Each number is 128 + 32 x the weight over its row's rms, rounded and kept within 0 to 255. Layers, rows and columns count from 0. The size above them is the row's rms in percent of the matrix's.

# layer 10 MLP up, 640x160, rms 0.238, rows 597-618, columns 0-159
size [111  99 102  92  96 103 104  92  93  96 101  98  99  99 106  97  97 104  95 121 103  98]
[[139 103 145 122  95 113 176 133 138 137 135 195  71 113 131 133 142 145 149 134 155 130  82  92 193 150 173 147  78 112 137 135 140  91 234 154 139 129 133 128 144  92 101 159 209 169 121 114 115 188 160 129  96 152 138 152 112  90 116 125 114 109  99 147 132 142  98 236 140 135 212 142 151 110 110 134  81 124 146  30  91 126 171 138 114 128 171 132  83 163 139  78 137 120 123 105 122 151 107 151 142 148  78 150 126 128 191  79 131 147 136 125 217 122 117  83 144 127 114 163 124 111 113 116 117 138  76 130 157 151 153 162 118  91 111 150 139 130 121 136 137  90  99 105 121 171 135  65 112  66 117 128  64  93 108 133  83 126 115 150]
 [136 148 159 142  63  89 137  79 149 190 115  70  67 141 110 128 118 155 142 151 106  80 119 108 117 150 144 132  88 170 132 185 153 101  90 130 181 140 147 186 157 150 163  93 110 106 169 109 174 120 116 103 105 121 123 140  82 145 104 190 114 151  70 128 129 163 116 169  94  93 138 147 111 149 117 138 101 118 178 173 124 131 134 135 135 161 108 162 197  78  77 148 202 103 102 126 128 152  97  64  80 179 109 147 163 102  82 206 129  94 106 106 102 102 100 149 141 178  66 133 174 113  98  82 143 166 100 114 129 149 104 116 113 162 104  99 149 171  74 126  64 157 114 137 106 150 132 148  94 119  99 160 129 140 200 126 140 107 125  95]
 [ 64  50 160 112 151 121 136 155 118 153 174 175 142  82 124 140 123 130 126 114 107 125 141 199 100 123 117  85 129 111  98 161 128 135  80  68 144  84 158 129  62 166 105 104 140 166 183 125  93 114 113 118 130 126 151 122 172 179  95 163 103  69  77  92 189 142  75 131  83 182 159  56 207  83 157 168 112 159 190 184  92 116 139 111 105  94 138 129  93 102 148  74 128  57 136 152 106 108 151 160  74 142 114 104 132 116 126 129 105 138 123 189 137 101 130 117 154 152 167 106 146 131 141 127 122 128 166 199  94 103 146 126 109 148  96  94 147 161 158 128 147 117 163  96 153  91 169 143 173 182 127 146 114 148 155 109 130 113 122 134]
 [132  87 118  23 106  63 103 151  93 146 124 134  78 138 142 138 133  73 100 162 145 128 138 144  86 140 105 180 170 104  98 188 177  67 154  93 149  86  61 127 155 131 121  99 119 178 113 133 185  78 151 151 135  96 119 153  82  95 183 125 172 137  71 117 190 150 127 167 113 116  63 177 123 159 117 161 103  86 120 116 145 149  98 147  80 117  77 129 156 112  99 147 182 159  88  91  99 117 112 132 124  98 108 132 146 104 161  82 167 130 145 118 131 128 117 148  96 109 129  79 123 160  85 145 209  91 145 188 169 170 141 122 118 160 119 119 118  91 166  84 116 128 164 132 179 126 131 145 137  98 160  96 161 118 119 159 119 121 130  79]
 [129 168 116 163 149 138 111 164 128 135 132 134 120  79 116  93 110 110 117 137 105 111 127 105 136 135 143 142 154 122 114 122 145 106 165 110 138  97 146 152 127 106 111 128 164 160  51 120 104 140 120 162 176 123  90 134 162 130 125 191 105 134 108 100 151 140 113 145 155 104 104 122  94  94 122 175 143 105 164 151  64 125 127  94 102  87 108  88  96 108 177 142 109 169 147  94 123 101 167 163 148 131 113  48 122 106 157 144  65 114 143 184 146 165 132  60 173  74 145 128 134 167 137  76 104 132 161  73 158 188 131 129  97 147 115  97  82 198 149 156 101  79 122 112 175 161 134 161  44 178 220  97  37  87 154 152 177 120 167 116]
 [149 166  96 163 112 148 150 218  95 139 104 131 175 102  73 129 110  81 118  80  96 126 113 128 119 185 108 145  80 113 142 140 129 191 158  52 127 194 166 170 118 130  87 116 123  80 132 177 195 155 159 167 122  91 135  89  97 109  96  67  97 119  89 101  76 155 146 152 145  72 154 142 122 142 113 154  64 164 145 116 132 102 197 160 128  61 163 108 142 136 122 137 116  91 165 133 132 156 154 115 127  78 154 160 160 111 111 127 158  72 104 129  67 127 155 119 148  87 119 104 109 165 116 132  85 150 105 116 137 136 175  85 122 121  56 185 133 138 112 138  90 151 108 150 172 144  97 137 157 168 133 133 103 122 117  98 162 177 160 160]
 [ 84 124 131  99 134 152 133 143 108 156 129 128 110 200  79 118 179  97 114  86 193 152 146  82 150 137 149 156 143 145  99 161 159 122 107 125 123 105 124 147 140 145 159 113 134 122 110 102  81 129 128 150 143 142 175  86 123 127 149 117  98  95 156  92 134 132 185  57 131 100 161 133 128 109 123 123  74 119 173  28 141 136  85 175 129 104  92 113 117  75 181  59 153  76 136 144  85 118  99 117 182 123 107 147 186 147 106 151 177 156 103 143 127  63  77 143 172 138 152 155 134 117 147 167  96 124  95 102 136  96 158 105 116 128 129 124 117 184 148  64 149 164  73 156 169 173 201 102 157 141 136 217 121  97 171 121  85 110 119 111]
 [ 93 171  78 141  95  83  78 131 199 135 119 158 127 130 125 163 172  82 168 127 148 138  84 120 105 112 144 177 103 131 160  96 153 115 141 178 142 126  84 165 141 135 101 105 123 124 124 133 113 131 146  97 128  79 184 104 125  62 159 144 112 112 141 190 178  96  98 138 125 109 149 102 156 155 123  52 128 100 167  91  89 101  92 109  92 145  88 133 129  76  97  84 121 152 115 162 168 142 124 139 127  81 104 129 138 143 136 137  84 204  46 132 165 141 166 118 172  83 104 115 120 161  93 123 132 170 114  87 111  85 120 135 129 157 103 104 177 136 135 175 119 140 200 186 114  73 178 158  97 166 132 150 144  81  60  73 125 125 169 120]
 [159 158 109 108 119 129 160 122 117 133 107 155 142 105 159  93 144 144 141 100 110 172 116  74 112 158 153 156 165 103 162 125 105  93  55 110 207 126 128 199 161 158 105 118 182 155 120  75 111 220 130 163 178 129  93  77 165  52 110 150 186 112 133  80 143 123 198 169  99  54 138  53 151 146 130 120 142 128  95  95 130 143 128 114  86 119 100 223 176 145 112 141 187 107 125 141 175 107 133 123 113 115 176 149 179  86 147 157  90  96  91 100 121 136 170 101  85 124 163 134 148 167 137 124 136  73 110 123 134 155 128 162 142 128 146 153 118 130 147  80 142 127 107 116 101 123 105 125 119 145 104 116 147 104 117  80 121  96  78 154]
 [ 71 146 167 136 122 121  99  77 162  72 127 133 139 143  72 119 128 128 180  80 116 123 106 160  99 145 150 155 151  93  88 119 159 118 127  88 125  91  97 131 115 172  99 180 156 135 109 140 126 130  50 171 135 147 118 203  96 157 138 128  90 134 177  89 164 125 163  80  91 133 127 122 106 180  65 149  99  95 131 102 156 111 108 102 108 167 162  64 117 116  77 143 158  94 153 100 145 164 120 220 128 135 122 133  80 118 117 112 148 101 125  99 150 130 136  92 117 164 141 139  96 103  88 145 204 142 114 116 120 120 126 106 131 181 114  94 104 125 106 155 161  96 134 165  88 224 106 187 140 204 147 176 111 126 154 110 136 146  68  83]
 [149 138 208 140 162 107 109 179 114  69 127 123 103  84 147 126 168 163 151 143 143 147 104 134 180 185 135  79 110 119 152  71  64 120  65 146 145 142 146 133 112 106 108 142 140  85 174 151 120 142 135 104  84  63 121 152  80 178 160 213 107 131 163 142 172  72 117 141 124  84 100  97 211 154  64 102 166 116  59 121 112 141 141 141  87  98 160 149 139 115  96 132 115  77 163 155 160 171 145 135 202 143 142 154 160 101 156 157 149 137 107  96 108 129 144 138 133  85 133 135 125  94 130 149 117 129 132 128  93 107 112 118 141  78 105 103  95 137 147 115  72 154 141  65 127 109 129 101 105  99  77 134  75 139 128 117  67 183 146 162]
 [148 111 108 131 166 118 138 108 106 149 108 127 135 160 128 110 173 118 220  82 144 139 147 163 143 127 177 107 142 143 149  97  85 146  92  96 119  99  32 183 148 107 157 127 123 158 163 115 132 164 198 160 114  96 110 148  74 160 123 116  93 102 106  75 120 121 116 118 139 154 139  74 184 142 152 157 136 192 153  77 162 140 149 135 139 115 109  93  98  68 124  96 154 111 160 154 182 181 146 194 152 122 105 141 153  79  94  98 134  79 124 107 189 140 161  70 129  72  81  92 100 162 127 155  68 141 108  89 153 125 120 117 112 135 109  63 105 126  98 151 164 142 123 143 151 114  86 143 170 143 137 173  69  81  78 127 139 126 144 176]
 [162 160  68 155  82 151  85 103 147 182 155  57 126 167  86 117 173 125 150  66 133 148 109 167 120 101 145 115 112  99  82 173 144  80 120 150 188 105 124 153 164 141 146  89 102 159 146 149 129 160 129 113 125 101 130 109  78 121 118 132 147  78  99  86 124 113 110 185 153  92 135 153 123 159 137 136 100 115 169 161 122 141  94 164  96 128 177 137 110  70 145 102 126  35  88 158 115 145  97 129 153 123 142 118 130 179 124 138 160 134 148 206  78 155 146 125  68 132 163 138 175 174  95 140 194 134  87 158 199 132 161 139 115 127  91 158 110 126 196 107 172 131 132  75 178 118 150 180  76 162 132 140  92  97 161 122 140 106 157 127]
 [ 87 114 142 131 154 102 109 135 142  86  54 125 199 119 111 192 176  98 147 147 109  82 163 171  84 134  64 136 169 129 107 163 102 140 128 103 148 127  95  88 115 110 146 138 114 134 134  83 129 106 195 116 125 139 124 123 149 155 149 124 116  86  81 114 177 139 119 142  84 195  75 134 173  77  95 129 162 132 102 107  76  81 155 139 149 212 100 190 164 108 133 155 138 121  95 158  89 113 128 124 227 121 140 123 130 123  89 113 128 128 105 146 146 127 131 165 133 150 156 143  96  96 140 147 123 131 120 138 200 190  95 176 166 120 110 173  86  46 158 128 123 163  95 155 159 116 162 143  79 147 145  86 166 118  83 112 165 145 109 110]
 [129 125  77 131 119 109 108 138  50 136 205 149 120 115 171  31 151 160 115 182 152  87 144 135 152 156 109 148 119 102  57 139  64 160 164 208 160 144  89 148 151 101 137  95 125 118 208 107 147 166 104 133 116 153 102 131 126 130 180 131 164 171 121 176  67 119 127 144 148 119 129  94  82 135 104 166 102  88 151 121  52 196  94 145 154  98  94  92 105 123  92 119 169 153  95 144  92 148 133 115 133 152 105 133 134 128 106 130  73 141 192 120  69 171 136  99 142 128 132  87 133  82  99 125 155 151 137 143 110 118 125 114 145 113 146 119  85 111  75 129 132 151 140 119 126 130 185  47 159 108  89 105  95 114 142  92 116 108 132 169]
 [181 159 144 170  90 102 129 154 157 106 178 151  87 123 120 155 125  68  81 121 143 119 152 154 135 124 111 127 117 103 138  98 109 128 125 110 143 116 101 121  97  94  65 182 186 115 146 106 146 148  75 164 158 133  96 111 157 186 124 109  92  93 112  48 127 131 154 101 118 163 146 132 145  73  96 118  94 128 143 170 100 116 135  93 146 155 132 101 134 122 114 137 170 142 101  73 100 127 109 175 120  80  83 163 128 108  85 149 137 108 174 122 137 168  70 131 119 161 125 120  80 192 145 112 156 131 187 158 101 158 153  54 118 101 136 176  88  85 153 136 173 168 121 112  13 194  96 175 144  79 180  85 119  89 147 144 132 137 124 132]
 [139 130 110 119  78 169 143 113  84 131 102 150 100 145 131 123 173 117 213 169 149 101  79 128 107  44 116 115 137  91 103  88 114 104 123 143 126 182 113 142 139 100 140 174 153 149  98 108  84 134 106 122 114 127 108 115 205 170 154 109 123 110 125 118 192 144  98 146 120 174 124 142 156  80 175  64 143 142 151 142 174 127  68 168 103  74  99 115 136 102  59 151  57  88 168 171 104 134 147 107  84 148  57 166  86 133 153 154 149 101 160 160  84 124 109 162 170 118  95 141 151  96  77 148 165 176 127 116  94 146 108 109 134 196 100  88 136 183 138  82 139 169 130 119  94 126 142 111 147 122 142 156 139  91 124 112 167 127 172  71]
 [156 138 120 150 162 158  76 158  89 126  91 134 135 159 132 163 116 115 151 104  81  52 133 134 172  97 114 129  80 119 161 109  99 157  96 147 107 125 168  65  57 132  74 137  95 160 131 116 149 129 118 102  94  23 156 150 128 228 118 139 169  94 101 136 199  99 161 115 139 127 106 141 160 130 127  76 143 172 145  82  99 168 118 121 116 115 147 153 163 110 119 158 103 177 118 147  67 174 133 133 127 144 111 167 108 143 123 107 140  68 113 129  87  75 131  86 152 113 100 106 162 125 113 125 109 117 149 127 123 176 128 178  87 153 186 117  53 193 123  96 111 134  82 105 169 130 108 166 109 123 125 147  76 112 162  82 163 126 141 158]
 [114 138 173 127 100 109 196 138 180 121 143  44 180 129 169 116 126 133 148 102 148 118 117 131 110 107 126  86 177 102 102 167 136 121 148  63 126 107 100  97  68 131 104  78 124  76 154 111 136  97 133  98 113 131 203 123 162 110 134 139 138  69 183 128 103 157 135  87 164 137 198 110 152 106 136 136 113 164 139  83  99 152 141 145 127 164 114 124 148 126 106  49 172 103 121  90 104 128  82 105 148 172 100 159 152 125  89 175 133 116 135 145 101 165 202 169 142 120 112 118 129 106 146 207  83  76 150 175 144  84 141 166 125 156 193 153 139  95 101 143 186  58 127 111  74 127  69  94 136  83 132 129 144 166 155 122 117 135 144 117]
 [ 77 212 155 173 133 103 182 144 134 130 128 104  98 140  93 137 138 171  98 117 111  80  92 145  81 113 202 119 151 164 155 123 152 113 129 168 177 158 114  89 129 134 130 133 130  98 185 127 148 165  56 119 102  84  43  96  80 146 147 117  93 114  99  62 182 106 138 152 113 161 145  95 158 167 157 130 150 174 171 178 123  91 128 160 101 134 112  88 181 118 107 117 164 145 102 150 166 133 107 148 154 105 126 103 131 108 153  78 193 124 137  80 132  92 110 152 140 121 146 174  97 158 144 127  74 132 138 186 156 156 103 135 181 189  80 128 153 173 114 136 126 180 168 116 114 150 110  94 163 139  87 100 112 123 152 150 102 167 117  69]
 [106 175 130 135 163 112 110 129  73 123 120 185 101 134 147 126 139 117  73 131 177  98 122 129 117 121  54  97  75 154 101 111 127 125 170 149  75 112 119 111 141 117 119 159 134 164 150  95 125 171 139 101  97  97 133 173 110 133 178 152 187 119 135 171  93 166 138 148 114 123 186 144 120 123 117  92  98  91 149 174  95 169 119  93 143 165  91 197 143  83  65 184 149 177 151 186  89 100 105 113 102 165 107  77  37 125  97  99 141  89 122 151  98 167 119 162 148 147 147 157  94  95 134 109 110 130 122 145 102  91 134 172  95 187 114 118 145 120  74 111  43  82  87  85 138 126 137 130 135  95  79 172 127 113 104 102  96 111 150 189]
 [ 92  95 108 129  94 107 125 105 161 161 170 114 116 141 114 141 132  63 126  77  97 120  93 138 182 156  98 118 107 143 154 186  97 192 144 183  84 127 113 112  63 131 124 133 146 128 111 116 164 117 117 142 116  79 141 114  80 132 154 141  41  70 134 141 140 124 160 160 171 160 115 182 133 103 117 138 144 119 174 145 115 104 123 183 132 109  63 169  80  97 138 161 123 107 142 175 143 103  96 110  86 113  77 144 148 158 132  67 121 140 116  28 121 154 124 103  93  73  97 117 113 118 148 163 149 143 124 196 108  61 140 145 119 120 154 117 116  73 123 126 131 126  75 129 114 141 103  88 176 122 100 174 111  37 182 141 114 151 175 110]]
# layer 10 MLP down (transposed), 640x160, rms 0.26, rows 597-617, columns 0-159
size [110 104  94  87 102  95 107  93  86  85 105 103 100 103 104  90  94 102  96 103 107]
[[ 79 148 145 145 111 138 132  73  97 153  99 178 159 129 187 111 142 155  34 114 174 146 143  97 104  88 150  66 120 100 116 152  75 145 169 129  79 118  79 128 151 107 121 104 189 133 125 170  95 152 132 144  58 103 128 173  72 186 113 106 115 143 169  96 166  80 121 104 169 180 142 149 129 175 148 156  87  88  84  91 111 128 108 157 105 144  99 183  85 132 175 137 142 142 137 140  66 173  93 122 105 128  75 115 135 120 139  86 163 172 131  99 144 148  93  65 100  95 112 120 127 100  51  89 150  99 155 108 146  95 206 149 137 171 120 115 153 104 148 132 155 133  92 133 126 170 147  98 146 131 131  88  93 108 118  82 120 113 151 114]
 [112 151 140 153 134 168  78 131 149 152  77 125 192 141 127  78 140  74 123 200 122 169 135 149 130 121  88 102 150 119 161 108 179 179 135 145  93  98 119  78 126 129 138 126 117 189 115  92 124 129  94 132 143 162 150 111 146 146 204 110 137 112 166 152 165  41  72 114 108 137 131 102 154  68 133 130 117  82 129 101  87 104 110 143 123 127 204 166 108 141 152 142 123 120  90  52 112  69 151 158 123 114 108 130 123 121 113 115 133 163 106 135 136 175 139  92 132  96 135 108 106 113  83 143 132 103 161 148 137 146 150 134 111  85 238 162 132  81 152 165  64  96 163 155 145 174 107 134 108  60 187 165 180  76 115 114 139 101 130 142]
 [100 110 136 206  69 133 143  64 171  87 140  54 128 120  90 141 125 174 114 141 197  86  80 105 185 115 118 132 126 176 169 115 133 181 128 181 151 130 168 155 133 195 133 113  82 123 126 109  85 112 135 208 130 115 154 159 125 157 102  94 116 105 124 109 122  72  93 146 190 144 184 149 107 189 101 113 121 156 117 158 103 126 132 127 166 122 121 114 159 125 169 133 146  96 123 212 121 132 172 134 139  76 120 128 127 132  65 149 103  57 166 109 130 160 156 129 110  74 135  92 172  55 139 105 116 129  95 103 155 141  81 146  80 142 113 131 131 147 174 106 124  54 121 120 111  82 104 133 152 164 115 139  91 111 149 127 140 151 122 112]
 [127 129 180  94 166 164 150 132 106 147 127 118 149 123 143 188 151 139 187  83 148 124  17 146 159  68  76 128 137 155 138  87 145 114 110 131 153 165 150 109 159 223 166 141 127  86 165 127 147 120  96 161 139 122 129 107 150 133 156 142  81 124 163 145 140  77 157 202 116  83 171 122 127 128 146 109 143  57  87 171 188 104 134 133 106 153 130  96 123  95 166  69 113 162  78 122 115 107 144 170  80 105 171 118 133 102 117 139 151 119 158 121 119 129 143 129 166 133 120 182 108 122  63  88  79 158 103 125  76 143 128 122 103 138 111  71 191 186  81 182 118 153 122 113 114 135 108  88 132 141  99 154 173 155 165 137 147 100 112 168]
 [ 92  65 116  90 109 107 127 106 109 162 137  84 110 118 177 126 107  93 154 131 180 160  35 186 129 115 204 120  90 107 154 130  88  95 138 183 157 125 105 127 120 122 132 165  90 139 173 133 132 179 129 119 137 152 121 161  64  93  97 137 158 160  91 174  91 173 111 113 112  80 211 156 146 146 125 141  78  86 122 133 113 162  46 152 117 133  90 162 144 139 120 133 171 107 181 139 125 122 109 186  98 119 106 196 143 130 130 147 120 179  87 155 140  95 139  89 150  77 172 103 165 153 154 165  66 169 141 128 116 156 148 118 119 130  90  94 176 158 135 131 147  76 138  89 151 112 130 130 132 113 115 179 127 153 134 112  94 137 125  52]
 [104  85 150 135 140 141 118  84 157 191 189 176 144 127 171 134 166 128 127 158 135 117 116 140 181 105 127 111 174  93 134 121 126 127 147 186 139  97 114 177 124 147 135 133  87 104 184 107 169 102 120  66  80 130  96 111 125  86 132 138 130 158 117 163  97 110 157 144 186 164 153 149  77 166 120 152 137 144 108 144 125 112 102 116 127 126  84 114 107 125  96 135 112 143 131 143 186 136 132  88 111  82 157  72  67  89 201  98 121 116 160 147 154 198 105 190  90 154 140 125 184 162 138  88 126 179 109 168 141 108 172  92  81 174  91 136  94 105 128 140 115 166  87 149 126 130 187 120 151  87 119 113 142 218  99 131  77 165 179 196]
 [156 145 144 149 112 208  89 149 140 127 149 140 126 132 200  72 134 143 182 153 123 142 207 138 178 143  90  65 157 213 134 178 124 135 174 117  94 116 100 128 142 164 172 146 133 162 139 122 124 149 174 112 153  87 162 177 130 153 129 104 133 153 182 128 119 141 113  67 125 116 113 125 113 110  95 184 158 118 171  70 116  82 187 124  75 156 149 107 144 172 145 176 138 122 100  80 100 141  96 142 130 104  99 181  76 132 115 167 114 114 141 126  65 157 155 167 190  97 145  90 141 128 162 133 184  93 130 112 127 147 114  89 157 130 154 147 155 106 173 105  80 111 122 128 122 126  75  88 159 124  84 168 132 125 177 125  74 122 121  78]
 [126 107  67 167 102 132 182 139 112 124 125 116 155 155 102 135 122 156 194 117 117  57 138 130 165 145 133 138 167 153 180 167 123 110 147 105 146  80 134 120  99 100 195 128 128 126  99 116 150 154 166 117 120 116 118  72  73 206  88  96 181 106 110 114 136 148 110 132 129 165 172 149 167 131 103 106 133 125  88  30 160 163 140 138 160 143 160 124 185 106  98 159 129 126 198  99 156 105 164 119  91 157 159 124 134 153 102 136 116 110 165 154 118 109  53 171  33 130 142 163 125  56 177 160  79 103 104 121 193 132  79 129 123 159  94 134 117 146  97  94 101 133 125 109 123 144 114 128 163 110 135 135  94 137 208 114 119 120 140  76]
 [ 82 137 169 174 100  63 130 120 162 163 146 158 121 147 122 139  84 139 139  92 130 109  97 149 116 122 137  74 109 133 142 125 126 170 142 179  94 161 151 125  68 124 167 153  84 125 131 168 117 157  94 113  76 124 106 120 112  97 109 165 143 130  85 150 160 171 122  93 138  95 151 203 132  99  87 142  97 131 164 153 169 144 175  80 154 119 101  45 148 152 148 135  53 132  95 172 151 100 125 105 157 169 143 172 179 146  98 128 111 103 180 110  76 128 132 126  75  71  85 116 159 146  89 151  80 112 164 108  95 140 170 169 125 129 137 124 172 136 146 179 147  89  90 137 103 171 141 146 140  71 105 111  24 135 114  88 145 101 164 172]
 [119  30 125 151  84 176  58  95 136  81 105 117 115 120 131 146  70 158 122 156  95 132  37  85 153 100 144  91 146 105 102 144 174 132  48 109 116 103 140 109 151 142 117 146 105 151 180 149 164 135 102 101 135 153 138 112 119  97 161 120 145  68  72  83 105 135 122 153 162 147  91  82 150  78 145  91  73  82  89  93 137  90 116 147 155  89 118  70 146 134 130  70  96 116  92 108 129 113 120  98 171 142 151 101 179  44 145 146 119 111 161 111 167 125 109 161 119 107 100 159 172 143 167 100 148 157 108  96 173  91 114 136 125 129  55 112 105  80 119 134 110 141 171  89 120 119 118 128 120 130 135 129  96 137 100 103 143 126 156  46]
 [143 104 159  89 125 108 127  95 168  93  86 119 118  75 169 112 144 135 106 148 181 108 132 144 148 113 125 155  60 140 126 188 115 114 107  64 133 125 114 125 145 164 137  92  77 162 195 131 123 148  82 117 171 102 105 149 144 152 115 140 127 142 129 111  57 108 101 177 172 112 124 165 139 100 139  84 109  71 150 109  89 119 140 133 115 123  86 118 157 114 112 144 115 117 134 115 153 156  68 164 120  80 106 108 115 190 184 211 142  99 121 116 135 135 172 180 128 141  98 151 164  18 129 154 152 162 194 120 160 101 213  98 129 127 169 135  85  86  88 131  94 110 121  96  52 121  89 123 164 136  90 132 103 136 105 144 100 173 138 127]
 [114  69 133 116 120 117 136 112 160  75 128 135 111 108 134 166 133 151  96 134 191 201 114  77 112 138  99 134 161 140 139 157 148 128 192 153 116 111 171  65 142 117 148 117 112 161 152  93 103  82 148 147 144 157 187 181 102 101 151 137 153 134 102 149 105 141 178 177 139 149 118 123  60  83  96 168 119 101 145 159 110 115 110 101 194 143 141 160 139 146 140 105 188 138  66 129  58  73 115 114  79 158  82 103 137 127 115  63 110 157 154 108 118  83 112 130 121 163 162  94  76  87 131 104  76  45 152 127 117 104  54 146  51 127 141  97 117 120 110 143 156 161 126 177 141 111 104  94 157 195 144 104 124 142 109 167 151 121 133 103]
 [ 95  72 183 119 100 175  66 140  94  79 101 163 125 145 160 176  86 129 113  98  59 168 148 127 189 101 128  88  85 181 157 122 124 171 192 128 145  93 130 139 142 129 158 180  82 145  78 159 134 137 106  78 135 142 102 142 140 109 105  98  97 108  54 148 125 131 142 148 117 142 123  91 146 129 169  73 107  99 185 118 171  90 177  80 154 135 136 120 169 131 141 119 121 100 124 149 132 153  85 105 132  51  85 153  55 120 128  87 137  75 139 142 107  70 107 118 158 159 135  75  64 174 140 167  88 103 123 160 107 145 123 181 160 121 111 127  80 115 107 156 153  99  79 155 140 146 121 197 163 135 107 119 157 145 121 109 134 109 103 136]
 [122 187 192 104 152 114 120 150 124 164 172 104 107  74 135  80 158 167 139  85 183 126  63  97 131 127  73  67 117 117 121 185 112 121 129  95 139 113 230  81  93 146  84 153  97 132 131 110  97 126 144 121 103 144 140 119 124 160 100 156 178 119 101 150 115  99  97 145 178 158 156 147 152 126  76  90  44 147 165 144  96 107 135 153  90 171 148 158 106 166 140 142 144 147 134 106 100 162 104 101 185 129 117 108 126  78 165 103 133 139  62  82 157 149 118 151 108 120 128 153 134 117 180  71 140 131 146 100 152 188 117 167  89 135 117 124 147 164  94  79 119 107 124 171 150 155 105  73  49 120 129 131 178 178 129 126 174 151 122 134]
 [ 80 126 152  88 138 160 135  71 111 121 102 142 146 111 166 130 162 176 133  87 133 195 121 101 170 108 149  76 136 172 154 155 134  88 146  87 121 141 200 150 113 107 116  72 132 107 115 182  61  57 111 125 125 136 126 181 144 118 143 156 156  85 183 101 114  33  88 144 150 125 133 121 139 137 175  75 156 183 111 106 126 158 136  11 168 132 103 109  95 103 127 183 127 116 101 114 138 159 169 142 132  71 162 165 106  69 139 166 129 160 105 174 165  64 114 137 111 108 154 182 161 184 144 161 109 106 110 140 136 142 132 111 104  90 107 115 112 131 140 124  96 101  82 153 149 112 156 153 125 141 124 166 104 146 114 141 134 141 128 176]
 [103 103 140  83  86  60 157 134 119 138 135 127 123 124 121 178 105 127 158 133 108 186 125 118 108 143 187 101 162 108 117 137  47 134 153 119 175 180 122 113 164 156 145  64 126 107 143 111 156 167 170 225 123 231 140 167 106 144 164 149 151 113 158 135 129 155 122 102 101 117 158 144 120 130 117  94  79 160 147  75 136 170 151  94 121 167 143 177 149 113  87  92 131 112 116 145 172 129  68 144 164 131 134 126 125 138 119  71 148 104  85 131 121 140 116  89  78 152  99 110 151 112 104 103 144 111 126 169 139 134  89 144 112 100 108 111 144 146 116 143 159 193 131 149  72  50  55 119  36 112 153 136 126  89 162 138 161 124 152  77]
 [187  90 120 152  93 137 160  41 104 123 111  99  89 107  97 131 164 167 134 177 136 142  87 177 121 105 189 120 146 104 164 155 147 128 122 171  90 165 155  96 172 107 146 128 124  81  81  92 153 115 126 148 124 151 140 138 180 147 134 139 115 166 130 120 135 142 109  93 123  72 111 114 100 140 184 136 114 120 105  59 153 175 174 202 156 143 139 110 143 129  93 100 161 189 153 111 116 126 166 128 130 131 149 167 131 106 164 121  83  91 146 155  87  94 170 105 130 149 134  96 171 154 138 137 160  92 151 148 138 102 122  46 119 190 119 126 114 102 118 149 150 204 102 191 160 127 134  92 186 199 111  72 192 121 108  93 159 163 115  97]
 [142 140 136 159 110  67 124 110  88 165  79 168  57 108 129 151 156 140 125  87  88 104 123 147 171 104 131 145  87 144 141 114  45 118  87 139 118  84 111 161 166 109 137 132 163 182 175  97  98  81 156 149 164 100 142 114 115 182 134 128 124 189 139 128 160 186 136 122 117  93 114 129 102 137 134 136 117 137 185 126 132  98 113 148 101 103 149 191 132 145 113 143 143 121 197  51 173  69 179 143  67 131 118  77 138 169 137 188  57 122 126 104 125 116  84 117 137 161  99 162  75 165 141 135 131 123 183 145 118 136 100 134 196  51 185 168  85 148 111 126 134 156  84 144 140 110 156 115  94 120 144 139 152 137 107 157  97  71 144 118]
 [197 213 116 196 118 112  80 158 147 126 115 111 157 135 125 154 140 134 133 127 149 148 146 115 162  61 134 134 106 190  98 111 120  91  94 134 116 106 146 161 142  94 133 136 140 146  77  64 100 116 172 135 144 166 118 140 213 155 116 151 129  74 149 183  97 139 178  84 170 131 118 120 109 127 115 135 108  68 124 128 176 141 110 125 138 101 167 116 137  98  80 141  62 134 137 117 163 108 139 114 138 137 100  95 160 125 113 103  35 169 125 111  96 124 135 152  85  97  90  92 148 117 126 106 193 110 119 123 148  87 191 137  69 172 144 131 149 121 152  89 180  89 110  88  99 113 168  93  46 149  77 111 128 165 113 177 113 107 129  93]
 [127  93 103 112  87 101 177 101 118 135 116 130 137 115 134 112 206 113 103 119 171  96  47 154 164 151 148 160 142 136 150 124 111 121 184 143 132 139 188 103 121 134 153 150 136 144 118 149  82 129  82  81 163  89  58  96 143 117  96 145  78 102  97 104 215 140 160  80 154 150 117  92 170 165 158 120 194 202 134 135 129 117 101 155 127 119 128 164 109 200  95 150 182 139 124 205 130  86 127  34 128 101 113 129 127  91 126 149 156 172 140 133 129 147 121  99 154 121 109 141 112 181 136 112 133 170 105 158 151 164  92  47 130 168 155  89 121  87 102 126 111 188 129 171 101 106 109 145 120 170 119 128 143  72 104  98 133 134 126 129]
 [152 116 170 155 151 124 139 144  87 109  42 153  86 113 162 119 164 102 138 100 132 124 106 134  99 164 118  99 142  96 142 138 180 123  93 150 166 112  78 104 147 107 141 141 134 184  77 183 147  77  91 136  44 126 128 131 153 129  56 138 106 170 151 134 133 116 141 176 152 122  91 193  66 161  96 105 154  98  86 131 110 143 117 131 143 107 114 142 122 168 198  99 103 126 111 152 154  96 115 117  68 132  71 126 178 133 153 122 127 144 206 125  59 200 124 113 132  72 110  92 145 195  90  71 193 134 103 133 124 157 129 124  83 122 152  94 157 125 144 145 170 112 143 138 123 148 142 119 181 159 128 113  83 137 151 175 145 125  68 141]]